Weights of a small transformer language model: MLP 768 tanh GELU.
Each number is 500 + 40 x the weight over its row's rms, rounded and kept within 0 to 999. Layers, rows and columns count from 0. Numbers have three digits each. The size before them is the row's rms in percent of the matrix's.

# layer 6 attention output (transposed), 384x192, rms 0.186, rows 353-383, columns 0-63
106:485499565498465478505477472479518496465443532530480519466484467469504500518531566575525457535553483563581565575556560491451525483471545415532544540576473466468469514491485526536499465523509570
093:502519563461475542534496458518526492526503524461507427489514486400494473495525512458485508496487467506471496492498519542460498529573498506503492538469487500487518556424576539437521523445521583
098:487491541562532562547523494503504531526461509513553472504515547526463490439512536523473441535515542492483491546450544434512435545533486425468497489588531462503620528513508537485427511478495481
105:521506499489486491533488573461521508536490535506481511531606524528471537423514455505506467498475454522523497433559509591490506461442482496556514514533544486555498518503535542518495538468556471
099:521509492466470485496465554435492556501489471476501565545628463461538518448553478519573415576563508521544543515495515462526535477476514449497446507547459577506487497549505473485510529398457523
092:599512427444411454512449496480523512484516489531610528455506583469516502476464513482492521539494514523516491501491490529494511516496432469538544430499396543449524540502520533554430506482465537
102:392499560486521522548565429499498541508601521503521428546502510474488558554565483519528477478432494474460551473488522553498526509419560483554504477448478445558538464564461447519533436487529466
104:513525527447501481535567447472448475498500552490461396537506462523440501504487547480475519513527528518470490455480505501538602475558522485521476520561483458494589516493560506443575528528497526
103:475492520487481509436550507483475588460539548406499491506536588468489477521472511533471543472551459471507567386523524511445439512492533470479489533525515501493538428552501445500469513508445444
105:593488464537509461452576570446502483480535568478458455508519489495519498391528398467489483462446504531491486536503502496508537472453476441547516458484423467516441551516426472468562543496491481
099:507461465489559427450539489559471528476462540441385554488520472547483517420493503472470446528493494455414465507502432452526572501481517571496554466452557473534540528529483404470486602478419471
098:435500494510514479422495515477511534493479499498575527519466522605455415573454519469478489517573459447512502568523482481508457541526512491521498444434539422558544494525464487550454480591496539
089:487476505452577496537485523420485456473478501517485466482543488477494444598449541501489539464564476409556439585469516463455506547539489557438493505537469576581567527439543560503519551504561479
103:495443529506527446470498467475515454476457509515471466486485459564546500438492496514531468477510528487451605595471498443481568535526465461475495428522532525492586511520544446464471519474533518
094:538558494453508491468502477514520473619435576528483485453506392557489470471512483500465484526516415539474522515576511468470520492499528476505443460521492553425435510436460490502534489515565523
101:479457425522536547541406550487468456479566449517564538492421465555503497523483503474457456465425546461487496554476510518487473479502453464558477466419570558512547502490506501495593459480519525
090:499599522460457470525489443428512518521428486541592465543495554564532532412453477436579417515541518496539464421503524513449480524491565499481474535494468598430425502548529516558576500520586456
093:537480509501487499487486479421546493479509530470449463488498498557525538463508579490511562532533432523493532404559488501488556536517483510544534533499499503590550503549485605537439521497515483
090:510498534482424515497444473528559507547481454515593485510497468550548486535516547510538490585460539535506579507438459443540467581518516496520539460447423476491515540443528549454519513516540559
099:559507520581498524535496415563474530499534466487452416517459496405572531548544477504531520514516490484509540435497551573496504516527540539529535519509563567490476473477493493431505534471504555
109:490511545501515530442451478537534523451513536499536495488465455524558528479476474444409489557505482480529496470487503518545465491569504513546576500501525524577560526584563527471481554569489531
100:561500490480555483597512531549496534524517520482405477507519497458483479469459473542468532525492475494469582421481454579489498547435543501513542526529503454524543492576525452507578516413468448
097:469488541493506562485538552501576521477443496537494473458558504461501530508479531551495458506484544482427448532455544486528502417464549547436536435543435495419518459481527458475480489521523512
094:483435524506473470540485549520433500515596539501466500511583583487495557500531448518567532426490515465527496431522581546510511421479477481525482568470508495544526485529484462533511490450458497
100:477489591465533490501608525498590510486409508480463459473477451508515464534551507565513516439437488436492512489535484560526503500476421452539499508463467538402503605515516459532513523463532490
107:493486459470462479529476523501539433596559427553548468511523484548476518512424452466491426544462480433476475534490476487496465509502491498471542544494615490536515517522540508517506492475478539
101:517489500480520562447522459511472583536514603437527531483485514532491498543458454433474521502465460499466455517426461501485490535506480464495511412500494442533524475471582550453482491519516501
094:421519522453500500523463538476435426425516536494458490473565493485496499511488525523529478497577517512446504510507528552498477498477476495528542561478547508533600463464482467552524489514483486
101:510441497521485529496420468552445490537467442386554554469529491476541475425511533488499551507474425518467530508577512487513508494438426483527514426498532522549482600457457481478543553463567484
109:535509589476483461560538547497465501587463473523437474456440517477510456496472489460552525473526476519481511450514525549498504493556489548537513475494523535538424485526516494464553540444550447
106:498507496484454548520495500458519460514474443601525491436478518459476470493551485540476482454593558504471497579486532536488440402554517494521523401464529574523508506555489500541541474533535471
# layer 6 attention value, 384x192, rms 0.205, rows 354-383, columns 0-63
097:419506460481472407463518475472497573515566449539519539506465533593490456512507488464488463534474487448530539524533528475489427505495534513524561464451514474542430419514444508497566410513480493
103:482522435515490472385500497495491459450469561508488494559483530440526539556491457493491533468528492527484503548528527500467504457430442515522541479467486532496421545499507591494527565582512410
104:560506484523485574513485494509493463526509463468469493461463531535509509522511490495466494604517499447496491561535493507511466517498478485466497590542467462401483461542563512416500420553523530
099:517514541533509535509596459476518468470533502524525487489521520526485526568439590454454462440537504456467491497510452504505411542436476533473467475498547474526521508517456445453453480537487507
094:452489546477531565532524460511466437513546488482429429463473471577529511496486556523552457466496523524534464534563574431477463522491556521490532537555635488554463448560475449464554474513523437
110:591487447538485508346497536477494409497467509454472529499459515499566501532506518501471513497510455511483488513537463500513538517508468506480450505468548502459479623455561476511506518475508509
109:482465434486446528501490547586475510525539452454514544529513496496509491493510474540501462502485501475545527564474480557513443534505526522448488416458519552522465439518505505515543443388493490
109:522482505495510491579451507475500535526508462548538542479464391472480523411465485510557450570458554529433458565473415406503480532508543554472482458522451498481459565447523466481505502474493571
112:427502538512478594502423462543510472447507416512551514510485485484532476497546553580486495553593508481474524509493494573539529516553503523469494504506531525490524471511487474519467458507482551
100:554496512528522497620499523488514537497449441522536488507470535443494447554488458589543474490525502513551478463476510586515392503400507513464461532490520468487456416442513542498523483527581540
105:583530505517486503582465482511450511587505544495443404463429469440554570490538534458522521481490490551490533463431496462464495525581514546489510566480516600414508410456549505470511509428546444
098:525542551425492499478447553521471562469517493542520432512544536485504480492438479430495478458504522513476614462469495486483466550538489551556528457516478489453450430529435489501525470529495475
103:503557486493492503500495537560468543478559495465540535555462523458414501599506481556491509465516520468524520453503507563477469480489547528520536505411475504556476433472474535598512401433502485
105:474555424575477436528485529507492520459550445514446534458530515460543443520493508492504465507489506488559492450454516507546459464540542494489506500454461463572530485542480591513518524476419527
108:479497551551563449481549515512523513518522569456528452553553539490428489476466509472519533515501474533494489395537545573510513448440507497542511513516480517444453516441528483501513529520533424
097:443498426490485569481490485491546498477556444465467425470513550487543478550505511512385525478443526498436474574496567480476497487523466490563529517474530456550546505472465560452489455527443536
094:470549443482498540543548509519456470480517475509523570486546479482485517533471531487450456531497479509496493576471528484519473520468513495565480515554545414469438450480468437456455425512487489
095:488513489576538409442543492472496447454483557483458494520497488549464527506527473499507538446542452476546478460516476504495495414487504497482520443546575567519511386527456563503499450483467415
109:521427499478501456483530534497522492469471492486573514514547543548461467508528491524466447461522464519471407593516476432496495458453454505416476486467438517425460516502492581543493479507505476
104:503482449586489519503459527475438539534514458478440441515538568518470535501492548559509480474490435479495493476464501457516471524476524519470446557479486503510461485426482553532586484444531435
103:444529489512470455480485503514542408449493500503599503532516482496503441493474547543516453508505481491496489582561523480516444476484511492471434529529535501483448539463470474527485559556524516
109:528497522468443479497514496465451475501533550498443502493466534471468442532503465544451493456488519467526553469458474574513470624525499437454450579450558514511480526519528567562556498492527422
106:496548468537496567457530435509511518496467505446555493525445461449593381473492510489461462454550494515518537565555481477545476519510502503518456472502476507532477589487521490543458529621528520
100:531548471435486497498446478493469488531586548520511534468485521494465473453471489440461501520544495523434497474476521508488488451523483518508550537565499469523473398481509538517458547544489528
104:483457489497476496485481525486454534402488501432478557517507480454502523487408526514517522523554495555497559525415521486533536475438498450438533483528370518494498580527511468494551551469471502
104:468480515566513512535406526488512422543500434495493453566551424445514506424485518503422486490468504504516555493500523477532468453529474494480463542478499540494463469574396505535573532458532495
106:570511524511528499551504449556483518632492483477476447523418465494478516446504483435549528502392522546501482493465448556505496477490529529454477509511500455558460456486534488517472543505529553
107:446495474466487458476603556464528522511504469586502461464456501531539470523560464464536488522486484490511469470445539515493456514468562558502577581497485557464505420566511580503476461545481485
108:459478497496476493503475481457581487523547475484566523457556494517522490476480530531482472494480466504490471546468452512515452504386484483532457482505501505501585498490558497480476439542532542
105:540482556529501499501548453450536531439496544421461442571471508531554507530479473436543486515422498517493448453506530546497437517433443527505498525523467506480460493532535530473465519465466473
# layer 6 MLP up, 768x192, rms 0.224, rows 0-19, columns 0-63
097:546514483473524571542499464427505490535487467525448511503496532577483482529452503520460485470418599477559536530476415437473516553532504568526522512540506462489492487497525508494506518482490504
115:550512504521512524544471509614527487521545391549552561496503509517544487550466512504482438518466464509560546532526471519504465539517571474502448564480575460481474420506477521535509463536446512
098:459466496501482501503504472486529470515473500525458454516511519510484506534550463508582506484501498501531583551599477474458529400553465541564559537513449493515531472490499475461489484458583487
101:435498445465480427444535511506536482534440507502552485489567574459507452529499467508577489517492443437495608528432512508525555561515531475453569507502513483497500445526444521509546559482502549
113:495505509508527508512475560461581544536486487496560439564474552475527505524536552536528510511497523514497557488482470453447454441475451459501455521430521491496499480542391500492507499516456478
089:451460560489527466449596554517438546438498502466434465504509536460566516529480455436445502503472490510515494508491505503491560440565484446581478541491462514552474597477481477478473498470522487
111:358505455522524427489508514493559510491473524539500525486589496544466386498461537445449501492505506536471498470422514469512482470581451499501501546533494457459580472474456543448515491452441555
096:511549500496472445456479577528486497512474502486514463532543519433525515588500405546549484552513469539448517531506504515461564550516506474549478488479433460545447450495498412463517487512463496
104:531526419451491491555536460469552441484498513496531511498540541470577516517441551451564490479580500530536512446459528503562534492483436472534454506528516453435536523442448578507465494523507534
096:507511512512460510553538398502504517518491431458525460479465507505482491501519533421475479521493478524533490533507507513559536495496574530493447508501475492514488499521565475525527580475487490
101:487484434417447508492484519519565498471516524433524544536504452495446513558484415515561487530543484514534545527503506517515595466462515404560523507558493541549464427529513515509427489452473545
097:478560477547504452438501505411509515435495449521545442557445507471520492525504547545461567557524469518486512436486426469494520556410485492484490526498474473558516414440537473414439447537525488
095:551457405460475499522469521470521526623500461548500461490516563485496503504531493621490479478478467446475494503498491514471478512524516492536456495493480557446462424567467469520552470517421513
107:551557568471461510501462486450521468468483392411536482399522491519470504522556525483471524444457500506483536514491493564505543520458479551450514523552540458544528465505503418429600489442514496
110:479491571448476519479534483507478527559526505520572460524517512457489488551588449567526444450504476533421502443438476502541478517537483467572545522548501443404516570476573480514538495533512577
101:599533486505484541493493488436459440450555446468498555499538422492532471504420379462487550581528487600520564556529436445528484490575469501442530451501532527499486518515517494513470519534503513
093:516470524413509484495551494469491527398529480562475513449463518487572485576490570544522443514454518506465451498469508412475485505539527533492493503537536508496470470473522499472499487473475511
100:444580492500483501488532395480463487532521522556514470471502519479545520511546514546448473450506548536506513433482496549509438480534465473456511603527589516469496490530450503552484477544495534
099:500498447503474488457502526544508451439419493541538446499520456483481467536500478527497549505482455452519482538496421478532500518546519510462482567512439545447539531453544496484548540466552545
099:517486562447496531457513468462485531412515513550501500486532511478503489508490445522449546521424538540517540468523454463502584502564485435469505541470526462547502562476485560587474522433509463
# layer 6 MLP down (transposed), 768x192, rms 0.208, rows 0-18, columns 0-63
100:439547523539519482480529509506525470498526491567478575481502443529504468519438538460495487462538481505483539547594581518506531491423526577535535487524456566465542451551436503505474419568506568
118:485526517478485539436548450477455466517490546462431485507608422549433493543510548522500476490533484521444511472571527515487563464511473504466433433534513483420402448474508477471569517525520485
104:428401465550484535579444514519489467497527460500495536574522576500519480463556485480611444465503532447549464534487502541488484533460537516492527491483510464514529481587445510497529534548443540
099:536563515564490531542479608544498507501437505427566514495492492528487520484468525523522540491545457553542551475543500463486445530495473500468489569525455498509506521481513519597519480481433473
114:501554419387489428556486477457464459511524545433405507500527459509484525526525493514447423457489442477483479521429517529496541500497475475432522461548475481512485485453623511443494514530498535
093:572584538512496492472460461491489439487576567452532606544488488525506443521507488474486499521598466447469543500500492464537500597446542481507492492511526512476490560447501550460508563453545491
119:502520550530520432501485510457509506435530444514485447563557463465508451455496500493473510499528483434499578495451475486492509513490555430533549457443542427455438576532508479452463608555487525
106:467520472517486499489482433525411488524478522420612535468501481561435571506497479480598544483527508434439554546501528478539479491552500502429471511546507539493500543541490549497474477517534495
085:476506548505545442493521475501576557474510455551483529482473518453476522510504529527615493542522447501506475495464475502402509477486499487516513459471449601425502489452450526540469543548456508
093:554453441497497517511492547440488512490458490524397464517538515477545547497522511510551522510475506521504467499460555469454525479509543473486539487574579444372478538509541521489480556506543510
100:506519547511509523463505461418534473465510486473513484470410504520458554494513475505500466487525474546479539607467536506452608526590512509484417494489461525530545525535517505509442498466498523
095:516474479467509527456515458472471550491512500518480603540509470475500486460508513519534491518550515485525487493571500536547472528504548478507589486515477537528470482499570495532524585500391414
103:476520497556478554521493426536490525513542516516493505505492471542492487503459499485569530509484389570442505500491519487468467481489511482506588406507439576510415536488498540430461477498483472
109:467542496497626455519508582494564485479489396497458497508444444580515458514511501477508535509419423528473447503460491486460506503518461544522450503498449531468546454568500489516489497510486460
110:461499486477511442550520503502540500541530445483538459475481551477537501532521527454469532441489449532487559469398474495483516495479589482524481530570441546563500470463562452468477465519501556
098:578513481508519443482476526510484570505544486486481533477475435531527496516480496487533535505557569547524456496463504485494540520468536423484434496500520481482493486464448509541467446477458529
094:482523451506553517558413480474505489510435556525544413514518483541443439494471423545471486517392502496535533484461534508568513496501494491463494449502493497535597492545507500493509558496552459
093:490504539474514450513449487424492486459397586481496546473430543491505384441419462569472456517507512506485580528531512496473563506518523506477509519527464539516507508489509473536510546525553484
092:530454503496508536495497504438536529517550480481442579447491513446518586557521593493526563494458467488486573484516468488419546521517506504488479506463503494454537471481462444469472539515533512